python train.py --attn_scale=0.125 --bias="none" --init_std_o=0.00747
Each number is 500 + 25 x the weight over its row's rms, rounded and kept within 0 to 999. Layers, rows and columns count from 0. Numbers have three digits each. The size before them is the row's rms in percent of the matrix's.

# layer 8 attention output (transposed), 256x256, rms 0.232, rows 190-232, columns 192-255
118:494531496504568471543496463467485506455499479526507504520542479515522513508481461529540517491482474513523474521534514495546513511536538546475469526500481530481507471510529503509484503502536553
110:532495524476524492525528517491484499503481467464507508503483473505520481501490485501484482453499494485463502470553551499482491522501451496464541473479519455464470458491509535531528495469487530
086:518497532471531480521500494494530558527482463522551527502537471486476502493527488533531494477509523461528491478517479477503536508481479520459534503508513512487521491505527519450499488539492488
094:501503520495512493526555472527494504506525489506509431526556532500530532475503506510455483498515493526520521513475500523485482478497491494478507503513502539513492494514467483472496506458527498
098:461490481488513490452517488492516470492505472463456476465506518519487530494548537472488529459522469491461512554469475509476485561527505447517502480463496503475534502493462454495464539496504502
102:534482497524527533461456464515480507507512471479475481534513487520451494483482541505531504503479460515528548495525465480503513445533498531500490457476450500510491557501487473462493540509558506
094:496490480482471472509473445504511511530510528476514516513519474477547512534494502574520523505505529489526510531497497549541482493497505563518446506499514492491496517518495499445514519538495469
091:494487472529489459508504499489497522515496543547526480468461507480422486511515538529507496516493478493485465508500474493474499470507494470479514482509493546493517516500491483473507475504488479
086:496476479500437513514494464530518540468578498476483506532465475500516500452509487504490540526533495525523476546490513480510540512485555463476510508507536488493527463513462516484536465546454537
095:528490485476486473518490472481482480510454503493519537510475478457457484473477500504515448483476515487494519444498492509514523444513492481502456478510477477484522491530512539524437493515496523
088:477502459505485538491502543514533492475503485512458501475480470479496485550484468477457497486479465500422498503496513521479530510497513455509474490496495479496491517473521522548489515507486460
091:530458482482501553530487516514515500544481449498511507499480482528486525503504483505505591480504469517507467514527539500529467498488505526473468494510505464508483525496532540503467467506453447
091:473507522506507482475579501451542470497530546496494507483516482481490437482509445448521528519486545485513523527496520512495514487498489478512519499486498483511474495522508524548492501497507469
090:525531527485501522525484486512504490500492505500504508518554486496481505476474495506472422521514509521501491482501478494490498490509511486541505520500495517527515504462515478496481510481500457
090:493513459473464520543490480535521515536454500524475513500490520531479521465524475494537537504499510513549558534508492492524486514484563499508512501494502517518444495476527466511534462501475480
092:513537491505475518486468445461510525551486521454497482507505511504512506459527509535512516464486536480508506508524483494492528474473522509498470566488503480514486480491455493460520507476520511
095:507514486465520516511443503475530505461520504514544497480531524505526467542500465471511546512481513497488467513503535539460541481522504518469477485518470481483533485500498523476481509491491484
087:487478501501509502503467467504484470506478511501507492464500515497522494546468483508458507514510541499502478512469475515503479504501455482455496489484516485478508483491485487490514506477532491
092:519519526499496451484512502498535480534526487516517506508484497496503489456486470517484477460497508484506513500504491479478472536508527506490460521525489508506493462489504504479478483530532500
087:502499491535484498478535483509488517469503446446489532516485512527507473549532539501572517485416519503534471527531498488529481459462493535492505493502515519508497499499548487537496523518452512
092:489516501466476532494484473468510483471483505495482521453503480510469488511494518504513476515513539495490534495524505525490491507508504436550483478516514469479487504473528466489500532513533454
094:485512481507509525477497487540479511503481473497499518475524453504488464508506480499514539477509490515433502514517463456499487503473484512506520527502491468494506493499497502520492498489500535
097:487532514479519465508485490506475474509460455467496536488473509473497526506565526486476446477474466506476500447484525524514499523512498507475493476539493527500521506472548478487485456460521481
092:485559523528502470505454507494440497484537536483481466428492539510519521484500541463479510456554472499464501522503502480484460501459510493522507467513508514516537449504489492533472485496489483
092:497483461507466473499505493516485519518525500471479469468503463566520508477514519517493499507458476506543537559485476508517527509484491476476458524576547451514513504516461513492524508553446513
089:496501465496511470440502496515462525511455477494489532487544526490520500512504485466461515500440491475531444465503488489503463493493536473459515475576516499478501499504476493486444478472530493
085:466530490487512509479487478492501522525481501473500546474523529505444523555546485494480512492517469517481513483508484484518516473512563436507519511541483509478535512490501489540500489500483485
095:496529506457543533529499526495506509535528498472477510476474508540486542516458528538514518539545501509529532531503447480506486491518494508509484530524446476497504488534509567496478489505443538
097:446477519506519459516495525492472518502475487542515497504473490512483483500567461552565508533492504485516500498498475503494501467501515537513485527469467551476522489490481500485514477530520523
086:495492485528480506426528501435482471540516544475502465495508464529508551514448490489494489519490526476494517475445521500523491478493453481499528469461480543495453507529493493457496504515507504
092:507473520518492475519473485508528519458484494513502488501502528454476450504560491502469505543477493460557515522491498497499504494474461457486465555459481467524505501466540491466510525466495527
089:491506474475528552507494520530496483511481497499554527480503499437485456540488480509490520508524514477465520475503459473498456538482527499487508495465553502533535492519509518448503459491505491
092:513502477498493464514517549486521499533488529483514462524459481518482486497509511492505488502507514478449483497490481512499499491500520487484511526480464489490497478484538468474526516500489481
099:505517531480530486527532532542506510475485490529437537517483517508528507473475494526460461523524502535495588498497498499476529513521506508538480493506485468484478500533480548461496489487474442
084:505493470528502477494499524491512500460537553491476518493480496469535530483485502512493507488467506519509525500494502488469465474451533482511501528513523478492474551513494524511512524492483518
097:496473462543488508491494499498505498535512481468500501517491525500499492470498479479487516492546530484497497488501505497531503492502513504516548495516487502474500475506471469506521455499543526
093:471485480452503509493530474456466516507508504552496475479496530542519527521460527493491530486488490509462494472483500527486521530532473469477498484512485491470455470466490522515510456516516495
087:509515490487496528513474450532509549507517471476482465510523512530495535526491499520502501526523520536476527519546518524505506516504521502493510490465491512515498523505505500488505524482500505
099:486495510538507458504508524498491503503456492482494476456459490447501486496499490485516509495504471490462502433459457491485483493491485470488535477483524519514530498470509509547454471481527474
090:494500547479513505483503463436493520486490475515458524499467520525458497480493452549491493498491481481542476510487550512469467484511453531477513543532493494505492504507483500546545498493495473
097:490499506523511459529522518499498545486484507495487494487459452498494474518511488551528477475512521525515506476473478499490470528513511471442504502507479499475538500490533519447480443502491526
101:508488478482482463495496512517502476512497476510444436443519478502533549509490540493523490513494501516488559487471534480459505532511526530525494505543515521499489519457419507516495534548518493
096:527516511484510520476510538488508452457483543465473508514509510525466539509485450480542531496504514483486478519463509492541498465520481532491518507489502455479509497537428467500489531514549489
# layer 8 attention value, 256x256, rms 0.129, rows 191-233, columns 192-255
118:495458497460489512540477483532485441452490536532510504539465472521508514473503468520493527528500498500551509467511460467505506506552490497505508512502485511447499518517510479486543513497537458
083:463507477501493498466513469515479466474467560527483513506530523509503512481494547491474454508491504506530503495485485524542485471512495521499505449466547506543482477494487490530480476482481472
097:537525546507492563470514519499486506465548502535489502498510515459519512482487486514459544476456489478544531506472535503554488521504498549486507503493495520562493528535514473528507499502490517
102:490453523505511492539500511488511497491469488538509522535493478465504534466481516514457494495557472491543509504510456515463532523473471559466484486450490499493487486484481487507509515450544507
109:527515538531521527491512486507511484514507497499502485488516492512512466521524537520498507483511490505470524499478505469514498511524505488464498510535519490545505510479514487557471496506493513
099:523499466501460508485488490456491534468472494497431507500496481526497490531517481516505516463511491522466463482510513512471545579511479513461513494489493477507494547485477491480502489524461517
096:479489499491499476492488489502500529478490527517488508530475524512506499479464483529492488497502490472498490499490492522473499464477504482551425469538571491472489472480515514534495478568535511
089:502515488484462487498491479445527479498501481518535530468475538521465471500452479505546469525464446505480487528500508478457480546481519475542528485485493542472528522475457496497471501474475537
106:463453459509528470514481467498491524505511497500530520487482517480510531478527532465454517507528481507490487507460482547497534471454464471478489514479530503459518511477548518506487436513485481
084:539479531488523471533529442496509499510480532481488567501514462507469484515470455502518497492455490503543483510509457509521519533507452505485513549476481499487491480474487506497543476525495561
092:464486450535481497509526504494563465536506531531510501526482489522476502537479528498501448508509525485488481479538446496486464541509531478507483504506487562503503493501472516505509507507499539
091:512529467545466487552446528467474508515504467508506542450460515510472482503501485491503514547532520530497505482525530484491478477528479469491533452483510487480543493489498524496466478495489457
088:504492485508499516439500540519472445520499526548527521449497508506541451456520530482529522518509519494530465530492520501491482503478482486483448494488509472547528496510520484489520502466496495
090:499503505572475478474503486503487520474494530521545517509489486504454479559497522539501518513493520505474465462492510491442490469465529496476489477540528505486500550470509503510510515508503500
096:498507499447489515519517536487503527506510513462509535507506505504496488510500472524519507519460523529473505489490497500525520540546515472510503498500478486537515487523500474495539522481443468
097:468490497466484527528507476473494482523480485500462506477470505533503477496484498479489432497445549505494463527532464515494450494465502483569521548454468502510497480477489510526498433534500484
087:476498516494497514489509540486522481471482470503487507504503545542492502486488476505485483450490517466493483467527478484479488548474494500521529528453504464499497526512462490475518487471504474
087:500464511504485508534520482508525506480465513528524478535532526470486539496482498529508532503525509521491477510501510477516474441506521493522488493506504532501527497483517524504511513471522490
090:542493470548514492503485510526487514494491487514468490495503485524466532465512528541485492511534520482465535472472459465497481482508491492471493499462471509480484539526527461499509481487543543
093:478494477493475494474485491469499502516463560454510530469478491505498493460485503483512471514541482441487491533521473514511487516495518523473489513508491500479507494449495533509547476528502519
098:535529526534476565510580481532461455573483527440511472541501530494505485572463537482487475519462484496441487495482524489494474533533502506497501487514484482494515488457524541462492525471494466
103:487468456517504467505458478505505533481518499530506517521500528450458570509522498459489522495524526481501521511518444505501494440499490535486499520471500488489511508540523506505477474569557520
092:509480509485497508541470520450498473505500489537516512517490533471518513521482482528493533501510501487514534481525470553476467497531548532460435532517495526505527482518458512518568536497556510
092:503471522504474472479526449499498544488478509487462515512488503464486533511474511529493490479485476517496470498489432499462492508477506527485458497440473529528504520462483488488523533551509525
083:495498499485496487526546494491458499510533498516503510519460502505512498490530479490509493455498494439486503542505505537553478505504491492525480479494536555488538499528481527519516540555512487
084:525474509516481520517544529499475478523476529487513485525497477509515540488497490490502478493486493462521544527495514459538526499466539514483507498504554482472486494466505467500545443454503483
095:507496481519528506504458505490524525485460527490501518514488468514518473490476498479493458513501500510546497506457480493430500506487507463515477457531529526474503480542498482495507450534485461
095:450538524538484465536480463464498491509488515469490554519434502505515546480455533524507527525478577491526516467494514529509476461487470435510474471502486511527448483461534501472519469525458490
093:501503535497539535509513511537537501487485501498477489498525510526501538448510471551480519503529513493502518510518537530525491540519534563501472494492508452526478494460490511527500511503515486
090:453510471538510489557484469453523463479478508525473512452471425493491518484515511511504533529487505474481465500486501464494465466512506442535515473468473513493528476510452535486512487531514455
088:502464459516534553466493480501489497526496518465520504455481465519474495506492453436526495480470495529506507500531482561482455469487491493528504507479534518510525419484477522495511491512522521
095:513559535548464502508491479471506537527506472471449523462484447557516496471501497506522493508489542452510498490463530529501501477484521480498531505516499478487483490523442516462475535519460493
100:493493509479471478466495498463495542516471480478535478508533502483532527512500523522475496484494448501469503467522565502481538496490444497500507475519503508473490568517494505497501507505509499
081:499500506468450497535496526462494532511483522482501461465471502520548496491520483512520494520491468524489499512493553489496494544529491487451522513508499491446534439454460473507512507534516533
101:522522540479450507514500516561484474489522491549496551491516469494479516518503461507538512497505531480505508519505510526537467515479512508521559494505475483501508512516517471519499501484457513
094:477505556502481473471490534532501523526487506471513491512483515469456514472510534504502486493466531488527499491547495531560452487493512495517467478519480530531495559501495465514474506502518532
084:533476507499522513526510512499527497473473586511485523486556495531476456482509498536470527466509495481473496527511548459498526527506468519501461515516471461493508480461477483496482485511480472
102:513490488514502454514511448531465462521521468536523519488510511477542530463489516481510524510479492500528496502539463513486489456473527521490490463499507480461513463486494514492506495505546490
089:455510487497467519511544543527462477496508563536528509534502454466522508555511499541501513501540492503481506522459493461505509536496525502481501521510528496556481500515506517518462524487505543
107:513475473494500463477485517486495509484506528527520531527504525493484552500442500508510482473505492490502511541490455530459556448463478503551499470457528470490524487484496543498494494533508483
107:532495536516484508497478525498498520472485477478514482495502474518539463483519541493525514486496475523504556477500516486517489536516517519468551536501456493551483522478516482553530537514505526
091:510499513527517507542502541487507521517506514517486488492502494498494494508490521510471498520497531466512482442504494453515547504554493462492517445519553531531500501476517490511523525484543496
084:493486499472502494482501494497538552533481531480517529477466517505488456523468515471456495481540504509473482470491528549539495522521459530491534520541465486493476485486483525513507517483511504
# layer 8 attention query, 256x256, rms 0.123, rows 192-255, columns 192-255
109:479493546476471502466492524498534496477537541521490469537487545462476503501494517497480516521549505492489506492469479485505463496453447470515510449523477519444483539522515497563468498485483510
108:537466471460494530484507482503507519485502463492443486539490482505515467516544532502484423481467499484512441461527518517489512472467544508525473507509500515487498484498496501478494506496457485
105:512493510504520482499444515563489529495517516520511515493540547502527446510514506520532530463490505518488482478466476521498509457517595516516512538508482508542470489478518482506499499500475540
100:480493472469486489512479494547493493464504475500471563520511519488533535526517508468514512478488520492492488505520504504495468464469533475506521482529512503528533477480471496529510516483523492
106:491469500477503475480462517475498482500521503484518494473542499498484518474503472450504534556473495512458477514486513541501500475513478438516520503526497509470516491504522494515543528496494501
094:494501516474496534506515508521475500500482450495509499486482507468530528492491480499499536499508513487464477538526534511470469496457466478523499480473530527458488474532486519499485508456447536
105:496501479535484502507482482499449466470487501513475500502497530524502498531484522547546493463486523517501483511525470476530455472471457472493534525533498518515498465475504500503500540488469518
101:472541469501496513501473459474523511534477481531499513556446502510454489484486498494481493510530487503501525563544555488530494493494486518485474447513522487494497510526512529489497453509508482
103:506472513457483517535473453492492494524472485505474477492458520490511547514496439517533486518448478493505541503497496506513481497475459505425463521488550501442502493532488519509485487523495478
098:493506493504482504531505557518501484495477479472501542486482537487457515524494495466488520486484508518513485462519511517488487515478472494514508512491540421525492499496491544516468529493498521
104:506528467529484554463566439494532494525495519484514489471497501506490499485492540479513513499461511517483484447485523479486476529502493493500509476500444560518466474516515495496529501519570540
107:504522504478498495510485521485504493498508456475477476506509523523494448507538498508471499489493472507476469462499525468493521540512529505519476483498552496457448555501457518476481485496469508
115:462513546466463487503531538476487521472486531478509521520484516494486495493529455500491506489513481484459495509481482502516519489519513488498465469459484512495497542510519486528469480483504470
103:475494507536493483480473510498471516541473478506490514512500513492501448484468490520541436521491505486473523513486484505447480500543521464494528494569497492514495494505539470530481522474502492
102:467503524485506516477491504510477510481511497496473552480456531468489474444486489470483483516516472546502525494480488487505489458504505509480451526542459478480538498520493531497510544532495467
105:477509501530556498483456538519492481462470493545489529533510505481545489505501521459468466510479493546493477498512456478510508478505499477513505480488485552528486524480491504506442489509485521
094:509517538525498481520507521490451493461482501504553520504516501539501507541511448518498523505480503477478515477522521496491533520516563518469495479478500492506497453548502522551472479500442544
105:478455551493517503501526534513472489471532517549530481498503534473567487502524491575500489516494500499457492471476498533514503536511497475520468488534496516508519506526524483471506491471445517
105:493538555513519456540447516462530538497478498514507473462541484512500460491513515495498509485518483545500482485495496473442498479456508505530467529526519526506507542492513524478534543467477462
094:519471500484507513529473476486519441538496503520506509506530487498547499507494503521520521472509522511489529470491498518535490497495512547505531477515475488490534542470523477474523492474482515
105:500492471468491538440517481492485512492482474515465498505524533456491486486495532504468497511472540476492485528518527515548458478485470486508523495534550530443510486469491533512468483491506497
108:552503517513511486456515492509504527474460507518464491476525491470491502525461545508519526459462454491534490474475513470511487498501478488514535471506484511516501488517524520478469505499502508
105:504500452495514534494511484485525465547504508472487448455528492521489500518519524515490519460465505490470471453490518492524497505516485465498539430529502481465488509525551526564509507515535512
109:462502473508503511510510515492509509516472478515509516474431518459508521482537494517505504459541494479483499524436538492473521480497470469503469470509523525513515526504512452506491491503504453
105:479523488505468534504452508561504453489503499511568500518484511487472495460560424462518488479496498478483514488479495478486557464505506550526529500467475491470521483526526484513503484467513490
107:526488480533519496502440496516525476493529483522493464473493484483505490518483491529504551497469499518496524443572485490510502552452488490494483458545543457540535540486487487527509515521485473
105:542536541508495508541479456490505493469480484506540519511512462447531550527523529521515540536517516527513506509506504465482542500497481506551501494510528486528499470520509499499512487503532518
105:494491446486567504488572503471484485501476477510530490473471524492432488482518506442501479491493533488492480482515517541533478497532532473515494537488494517473486527497509528492524450499491510
113:498484494496521490470504501509492522494481509490466541497490508514495512469517534473558510486514513561525504495469486506507524510486472538459515565488474487505516511487447449473512482488464519
109:499526453454516488501447496493483483503504499507506473446516540486525498500503503535487482503505478497513506511467523527456478504513512502489459455532541482466487507460519493506512492513527503
119:541537556518480486493506535489509500508532531449479521520480522506540470489509505521498519510490531533442510523544482486475469498458516556483494499490470487504485461432490451499499492485527515
104:516455501519476510440481507546462492471520500497493465475511508520529511492490477520463505483488482494513512507492535508488439485487518493495520514483422466494503496501530507493471445476491538
099:523521472463465495489490452506439491472442495489502496513488522515521481518509474500493485501498539513514490536490469497515498501482493451497484482520513548518494460467464517478480498508466500
098:485478470528484516524487491519505486495515498478465547464459444532515490434494507445471501498472506438513509513520503490496546530505467459473538476509483501534472485470469496456526498517483444
101:477507512441515459463493468484504498527533532518490460522455548437475477538503524525485512503482496498540484550478456486524482486491449518534452527488508505485524524488488496500523456509500477
102:513474520530483534489524518474554508560506517523483522487523474490465470471477519419476504519538523486498482488519529452518510515528471493478509511528508505500495458460529466507506518527564519
091:490460538475494521444501486526496485501494537460469468520467508461487487504513522521494499527498453529529500517478478489454474472493404515544499477517539513457519543503457479509529530517499499
096:479497504503536510499485486466466490469513504471504466527523479492520488506533484496486537476511499483503547539478506497514501503527506543518486500509464538493517451487490494486521508488433503
094:470552470520528498490488521507478593487472508496512537509538500537499473519473526481520474503532444513509524524513498510530537553548499499483485544512483444524483508536531515467508483481508467
093:492530514512528497547486464485546497496574504478522494509487536486518478521503500492508528497485507506498502515495500487475516508497463495492501468530485436518511512502477504551474499485513537
107:500488503470518477565493514469508528481476518508488478473479507473503498488515492474518471515459560456460475487482459493484515485494511469480528491508494454524512489484473508513533489471495501
109:501511482477524507482525517508513521507526503495499520514503517482517491488484518490529532536505515490477458497524560459525519524511487505492488527484498493537511477484534486539497523457460455
092:543481511510455512483481531502503531474489494545473478516526471547447494510490478477497493512478486502495508528494471461499521499515555494503450519485500469466515443495509482490456503525514553
102:495530547506511509513526496513489510488513484489472510476511482535529488495478496503515500491517552499493530499488489519506515477517524538511473526516491530493507479471490496530454504479527475
109:461516522495531486512523505520474511484465510470542513509530479543492518500431525496539524484506517446557475505507515447511519529488554525515480448470471481491515505506510471530472481468531499
103:490538494512494530553546514493510499478482525505492496510480444513471504510525486459448464445529506500483473506497495530484457479503505528495497568445500496520491569492543495514475496482495554
106:454521481534509507502485477482463533504486475492502478489510481480510467519493494528500508504508533538495510493486434525465513520516510496536467513491492531492522518490521509450497467514500501
110:481479533497494513527547481477498533485460508500499533519528470452483503535446471498509484467463533543541483502505548484470487508504530497503480528489532458526488490459489539477507527517462494
095:460479465517480488478513465487466506494450529479540541499469487464486502479532465489514476510493486531512471480521515526503456464493496492514507508539474478454497524499449506511540481459519465
107:519459542508508491465470543448433570505488496497530486498522448498510533485453532504504514478500506457468488502508486548513507489448515458525471510525577522512534496496526493492484474517487478
105:504512527505497458490473475501518476525483505491497472533500525448457497455486497529517482470493535545504477485504490495537437509456494498496510473508544486476471512525460494451528543525514486
099:496495492482486499526503469517509473518514529504474489517412500482494534515484507486552506523476462517531500488519531489496567490460447514531519472513483477553495503515480483504521467489487500
110:526526471468533472519502455478552532500476549489512495513512536516485501554495508514511534501489547511520516526498518477531497527438470539510537485440513503496498535487512515482509499469498510
100:460513479478493521504451516464502507513483518503503564494507508547503500505484465473506497498549501495466535513490454498511491463507530507508466509468511465489537537506489511479529488567494490
108:519521481515485488497471511479482537522487499522488500471485525545505496513527528469519539499513496514507520513498552427520503473533520494526504492518516511489508465518482493503444498463558478
108:505463470526488527485523515503489489472536533511488507447468486521504526512537511500523502505502471513479502532490499502522523516518438506511460493499472460511459521489549517493490525481504481
107:509520541512522530511548457508514488451478492489513490501486524482495488494517474496518489474472558457488478498490548530476533478561509523494481496492489476508526506492497487503501500505524494
107:524515555490454508492523506504525505522527512532518484478498470451491466508514530535519523479502494525492464484511532488517465498495485448477483512499510504531526545507504494490509504489521460
102:500527451518516540526527441478465487491460466507509521492511509495520485521543494528523467461471515492524498478488525479512535520526510471523524531491530505507531491454523482526506489453542512
108:527523518499465554516491480474487507495509484480496514523501465503474486484559520521499515529551562447485511522487506477530475501517476482480505482504491490519509522493499505474462490472469552
104:509539495431517538540517480546532509518529491513496467472517469480509487484506519521561512508461513522501487472501490463490527509447512487487543481489485475490507498510520470489486475493549482
106:530569515498529494485503528549505465449479481499504501436468530486523492500523515494489491516515479492519502530469553507525502532520489496515508509457499487473514503515512478471523527480486508
120:519476470462516531482517485515513509499517501509511520466520484528504515494503486480517476480518516535520532456497487475579511502469534454532496464530443496525477500497487497488514497519490481
108:507480536529500507485474496488545481474471502475518493530515547480501517494493441479502510497464547541469519528488517470499541461517506518504485484458548486488501509558495524524511546503547486
# layer 8 attention key, 256x256, rms 0.12, rows 192-255, columns 192-255
095:523523512487520489472480544498517489453503478523540492505493503518464502530523486473521479521499498471453507481493541518492475472537476513445453533502500457472510470506508511503547495506530552
097:465513513545500520514486538523489524489458486541478531514576490546493495533488480509504525497520465491506493475508502463514535532498473505466491488513478543515485558499546507508457480520482488
099:469447500530437549526515508497469504516513506519482536525468529505533506500484502503504535493460506469472517529473442493501494501534463520484500471531487468475468518545513523496497521461439480
098:507471523508481489495508544524510433501455463472482522494471459533533508517471533474477507486494476471512473543498478491501497522505486532486478509498530518485514483535519516487494496464463490
104:483526532526475507476540530508505486450542518505488528506498520424524541512510516423445480477524488504474502461508508503507466492501463448488513461479506482537503480531523462505498492493534535
093:561511453523488500461493525522531487451466493525464478490515506532492461509515469487480489472512487524502494489489468498521490525499477568503551512509522442524432498496514503523477494499497497
101:532499552484490515470527488480503509527485509496456482501477504475515500496524565522509506503489522523506482506531535504499484510485506505495487485468523543505559498518526491525528485516504510
097:487552475480567490509485507479532499467532483507540463475482477517522439535538512504488489500477503522455492483555498522549504500491548477516465543499528532533487488492524459503508509476516521
101:531468490460525472510490470490524529494541511457509494491533501510499487505482540494470533543519466504549520526457534544525494505474517485580563474528510470516461521525503495496488560500493490
101:443486527540510490493498537525490505518473472473548434481545505530464518508476474515504536493453472509486506498521478499490495502472491533511519511519528498515496495520509461527483486490524524
088:471550515479500514505492509536493472475471494537521495471510484498483495457492537524530507499485516495525464480477514488505478504498524538513529513533460511509497513494542503447504499516496465
102:515479518539535533515514530502561530511525482507559492502526502510523529509518509453486527513499443504504494513459498466456525532462548488469467470492492514494481494481530519479496508459488516
097:474472515512512510462535508525485538521477471513508461546482504494496494496472481516501512487476549522495495496531479477482491462510508522479457498491475473532501477520516508516504498512511533
087:510456489486515488449478490478523508498548510518492484503527491480526514457522482508463467476476520469501510458471516491470572504535486511503509508501494517520513490524486501510549484486493464
093:515529533513533463500513505433479496521494490430523469520507461478511520527520526467482506507528486502499522511481540538473531472523493450516492511532502498517445484479517496495492460516515499
101:536515491506561496507511491501528506533481466524502430498517537486473519502514547485531511510513504466479501456493498475484545523528521534473508476482526515476494526465506490500483476511441506
107:495515509483537504523517494495522501504499462535491423500490480498511461525482530498521498557490500501527447510482482469523478557493522493499501498491481491527506554489497526525486485527505524
107:521515496536494500462494515523491497477476513500495539474517506507485494539528489466498506507568466509496458516513470478466480507490452518463471500514491494451481496515485481496523470513500506
106:498484508496535541506461514526497523500475509508471517492512500485535508472539498499518560495514541506484485493514457504547512473451522502480519545493466473467517488520486538494515529485516523
092:489488516470471455498478488536514472492485463454500479486483508491456513484430501542497506500518497514519505506516513492480504492485475478511544479528564439504523487571487509483463439504477474
111:479511498520445539518495493512447512465541508477464521507498499543463491515520522480515497485488475565501521528490486539490519439504523492554544502490536523519487565497538454517484462529481553
115:517515490469494522467493478515526509552500516515499498491476477531514502521465488498540525512473489524529502480503523512507524557500526463488495489499488493510478495529494517504489493570530523
105:491558526452467511502521492473531489481475524508483505519518496524503483494516511457490470463517504525426459506481498499490497471482462503465546506502524483503507502498499483483545498514535508
113:507540504511481517471499507498485505506542468499530524496452483488523506482517536515474530495508463488510500557498470488516446493488502513511474504493492517517501463494518497471469456502506544
118:499521486458502570494484507514521512508557516451512508540506532520512474482469515509537491492527445512475470495480526522514484458533499504492537527501488509488535481545506554466502496530466475
117:505492488553511439500485546516497503456513487466497497467473516465506533560502459477456486510483494539466492528538496550499510565486462518517494513523519455475480489539508464460518494491499486
102:477485530509481463485527496482499529504541546499479522474475571471516550461506486559555530467521509525503492529498539509503470471496502539503503510499499504469539470500451497513518477454468529
110:525522515463534506472516483560502532491551537568494496459518493492478473527485517534501524487463477480494454515490522475480482525502497508533513461459478521535504523481530518534471499493458506
117:480472488531511505494454506488462474497491564462479503521498532488488531471506493489498470480508485484488515478516509474516507503454503492516514452499541475497525503519509515500505515539535472
113:491521481458453480525517515525538470470520476527527515474506474511472511468488503498469478525488487507524496499528518500502471526526484497517472500538512471500455499528543523521525483479452504
110:496508489512500510500513475475542491517496508529531532499486486536500518535516477528503523516477519515475526506504498486504485475554482555539460547488529492499519532498523511522518505461509533
113:472496533516538464469477539478521462475470532511473536513474497552529507512510497500492517485471454484507519524477467480489516553556525497483527529547515541536487476492513507452516493503527483
089:507445489500509475511481487480531509450502531531471481489545446505490531473513519490487486467531480477533510443472526494461490493514517532494527503530515488540486515489522499568489496541504476
105:515492506485499536506484468485517502501445489490486512486513494490518470529532505469502515543509486492526532530468477547482514506441531528527512486471506478500497515490493526496502553493496478
093:550502490521465496529493512533489550477506469512559524520496487515528519509492446481526546466499524556511526467482473508490494476478546499501488456519500518487493484514535538518509495507487530
088:504536503490523472484472477505495503510533544498511600485495495532496521523503494512507501500429472483499530533488516528494520481503482511541541486495516511503522532461465516510529506491471456
098:477535478491472529550515530505531498521480438533491504505521499523499506495495492474491500463461504513472492462538525495485540512465528475468528486493511502528486491498526506519483504478494529
099:517502507478451512511520531488491537487483526455534493488491488509557468461516505500476510478519473513514466503499467521494478501519518513485484473510526471488485516488509482486518475474510479
086:497473529527526509494502466482516482482545491466522470528441493508489551528520488513503539519499506488490496516524478451478482491500551485531479514454537532458516466483473480488478482495501525
096:494517498521446470458486512465436444498499505506536482503520517493484511527510489488474474513533461498508502535482501461509500468513468530557509485548489492473522527541514512492553475461467526
094:512481538512485531527479482490523487501482526485491499503488514530535497463470484518468524486534505484528519489530521471504491481463492502532503483455550503448443494495478536529485512512471506
107:540494478495446541493480488525504514476490540470540510503484474470503500484521543492469487541491533475520507502531530503496464499518458497463484484472569485486526495456499446491482502476474532
093:458533504520547510507543482481526544510524539496463492504495485502493462469520516461495475477503490474497511494495534486487481486537496514522438501506512487514400501481482475534546524512492488
096:522502477468499484492479542494475473457541490542509527542524498557495513513502538469470525479528467526495494542487452485476476515504479456498499444492462498477521525506555494496481482518456535
102:495458480480521483513471482470468495509524511511493530501499513464533485492546509487515504485493464532569510570520497497529522504484509497502477476469494501474509483500478498527530484482480497
097:505574528508531494457460472516502503525527507505476516526502548474477519500488494515530487508495491498451460517500509442517489504532533500491495485496536491508519477486541522511468503484542487
106:533482486486487447519544499507451509444558496463482512511508473463485540457489462561499487525504496503503483451497518469531506470499518504505519459488537513508491502501534517513507452503462528
112:523546526473538498507526524459470458486535462496533479524487501523501512493558510522501500470566478462486529508489465495519488487569541484457493487512488520534461501459483497520503500459518474
088:540524518449525556518492486498454486494479495494490478488523537494509543465498514461552510502512524504490523508509530470508464500465457474502575471498545527509541524549493478523473468540521486
106:515480520494457563491482467498512501521503537480490535498524519541452456496529511484478535506484552490466543516500462526484516519521506479478540494499512497468499499517487479501461501513499556
098:483498463493521526516504473510527458513467474511498459498518441499523551518508561488527525502484526492521471553489489520510520525456507483489521463514480444552516546504532543495505483529519468
101:549524548506483505510501497483534520530481515474524487536551509487520508537453515515483485500522502499543515458506500486528492524475538505469494452517495474547513523482470516482490549459466516
104:472475482469501486507481470506486487485521474490501459526509488513512484534463501484476484499522479546482501460531447519516509523502485508499507518493521516468477467492509519530509506481533515
111:500497489540484540504504508515496482469478481445479475453519467505464416459517515484501468507479495465448501482505521532517518470491469522486502531544457518513509511516523475512510506507479512
107:499529503521488505561490510483496523490534535497470545555501498512463474466527490509460493481462511494524538482469525533539498528520473472476508499457522481483567462474471478532556488444467515
104:525487488509487472509497493490515466466536513503499455513511512478472508486508473473473511498463487539494485481559499497492487536522489474517488487471468525488519530509488503527493488486494483
102:451531491512508531497494500523467453511477486482489524532465507470497492498497514497526496494494485473513508517520506510546473483451580529500444539511536464488517507510483479506554483476504516
107:501484502486474537491517519474498493478486501509505497511510522488514543512530531491474521478516530479463495526492502458495466470542490514508518556539481518483548468508508480484518478469477490
103:480523542492536517520523504491488469505506509478491487519503528475497525470501474509532495456493506524475452507518494485474500493547528508522458500482529501486512528507507511519518523484490476
110:525476525511430548487506480531482478515491535495453496532484504516488534486491536450518454478506537491473459460475479559526508462510532513528522481481530512488496507505483448498507504527544495
117:525544443468492538509511497525520454495491463467472503517535510495490467523497503444516564484503460479492498493437479515483464547497462480493516497508481470492472495523489446507499522478496489
116:520525504529532472550480509513546476465460485551480507482474543470508477505524471502512475487487509525492485515527542536541475513480541494500480486523507476486472471474489541535527512473500506
110:480555539505496516501495486463469496517513516493496478556498526511473528497511518467532524533509492515553499467517496475501437507504472473455466541510509535465509522507496444500500535523543551
104:500538527513519500475500497490430479561508530454501531449497549483509509493505503507528459463475495507437499533450495483521488500474498507508515511507514500457492503497502500502509506481536531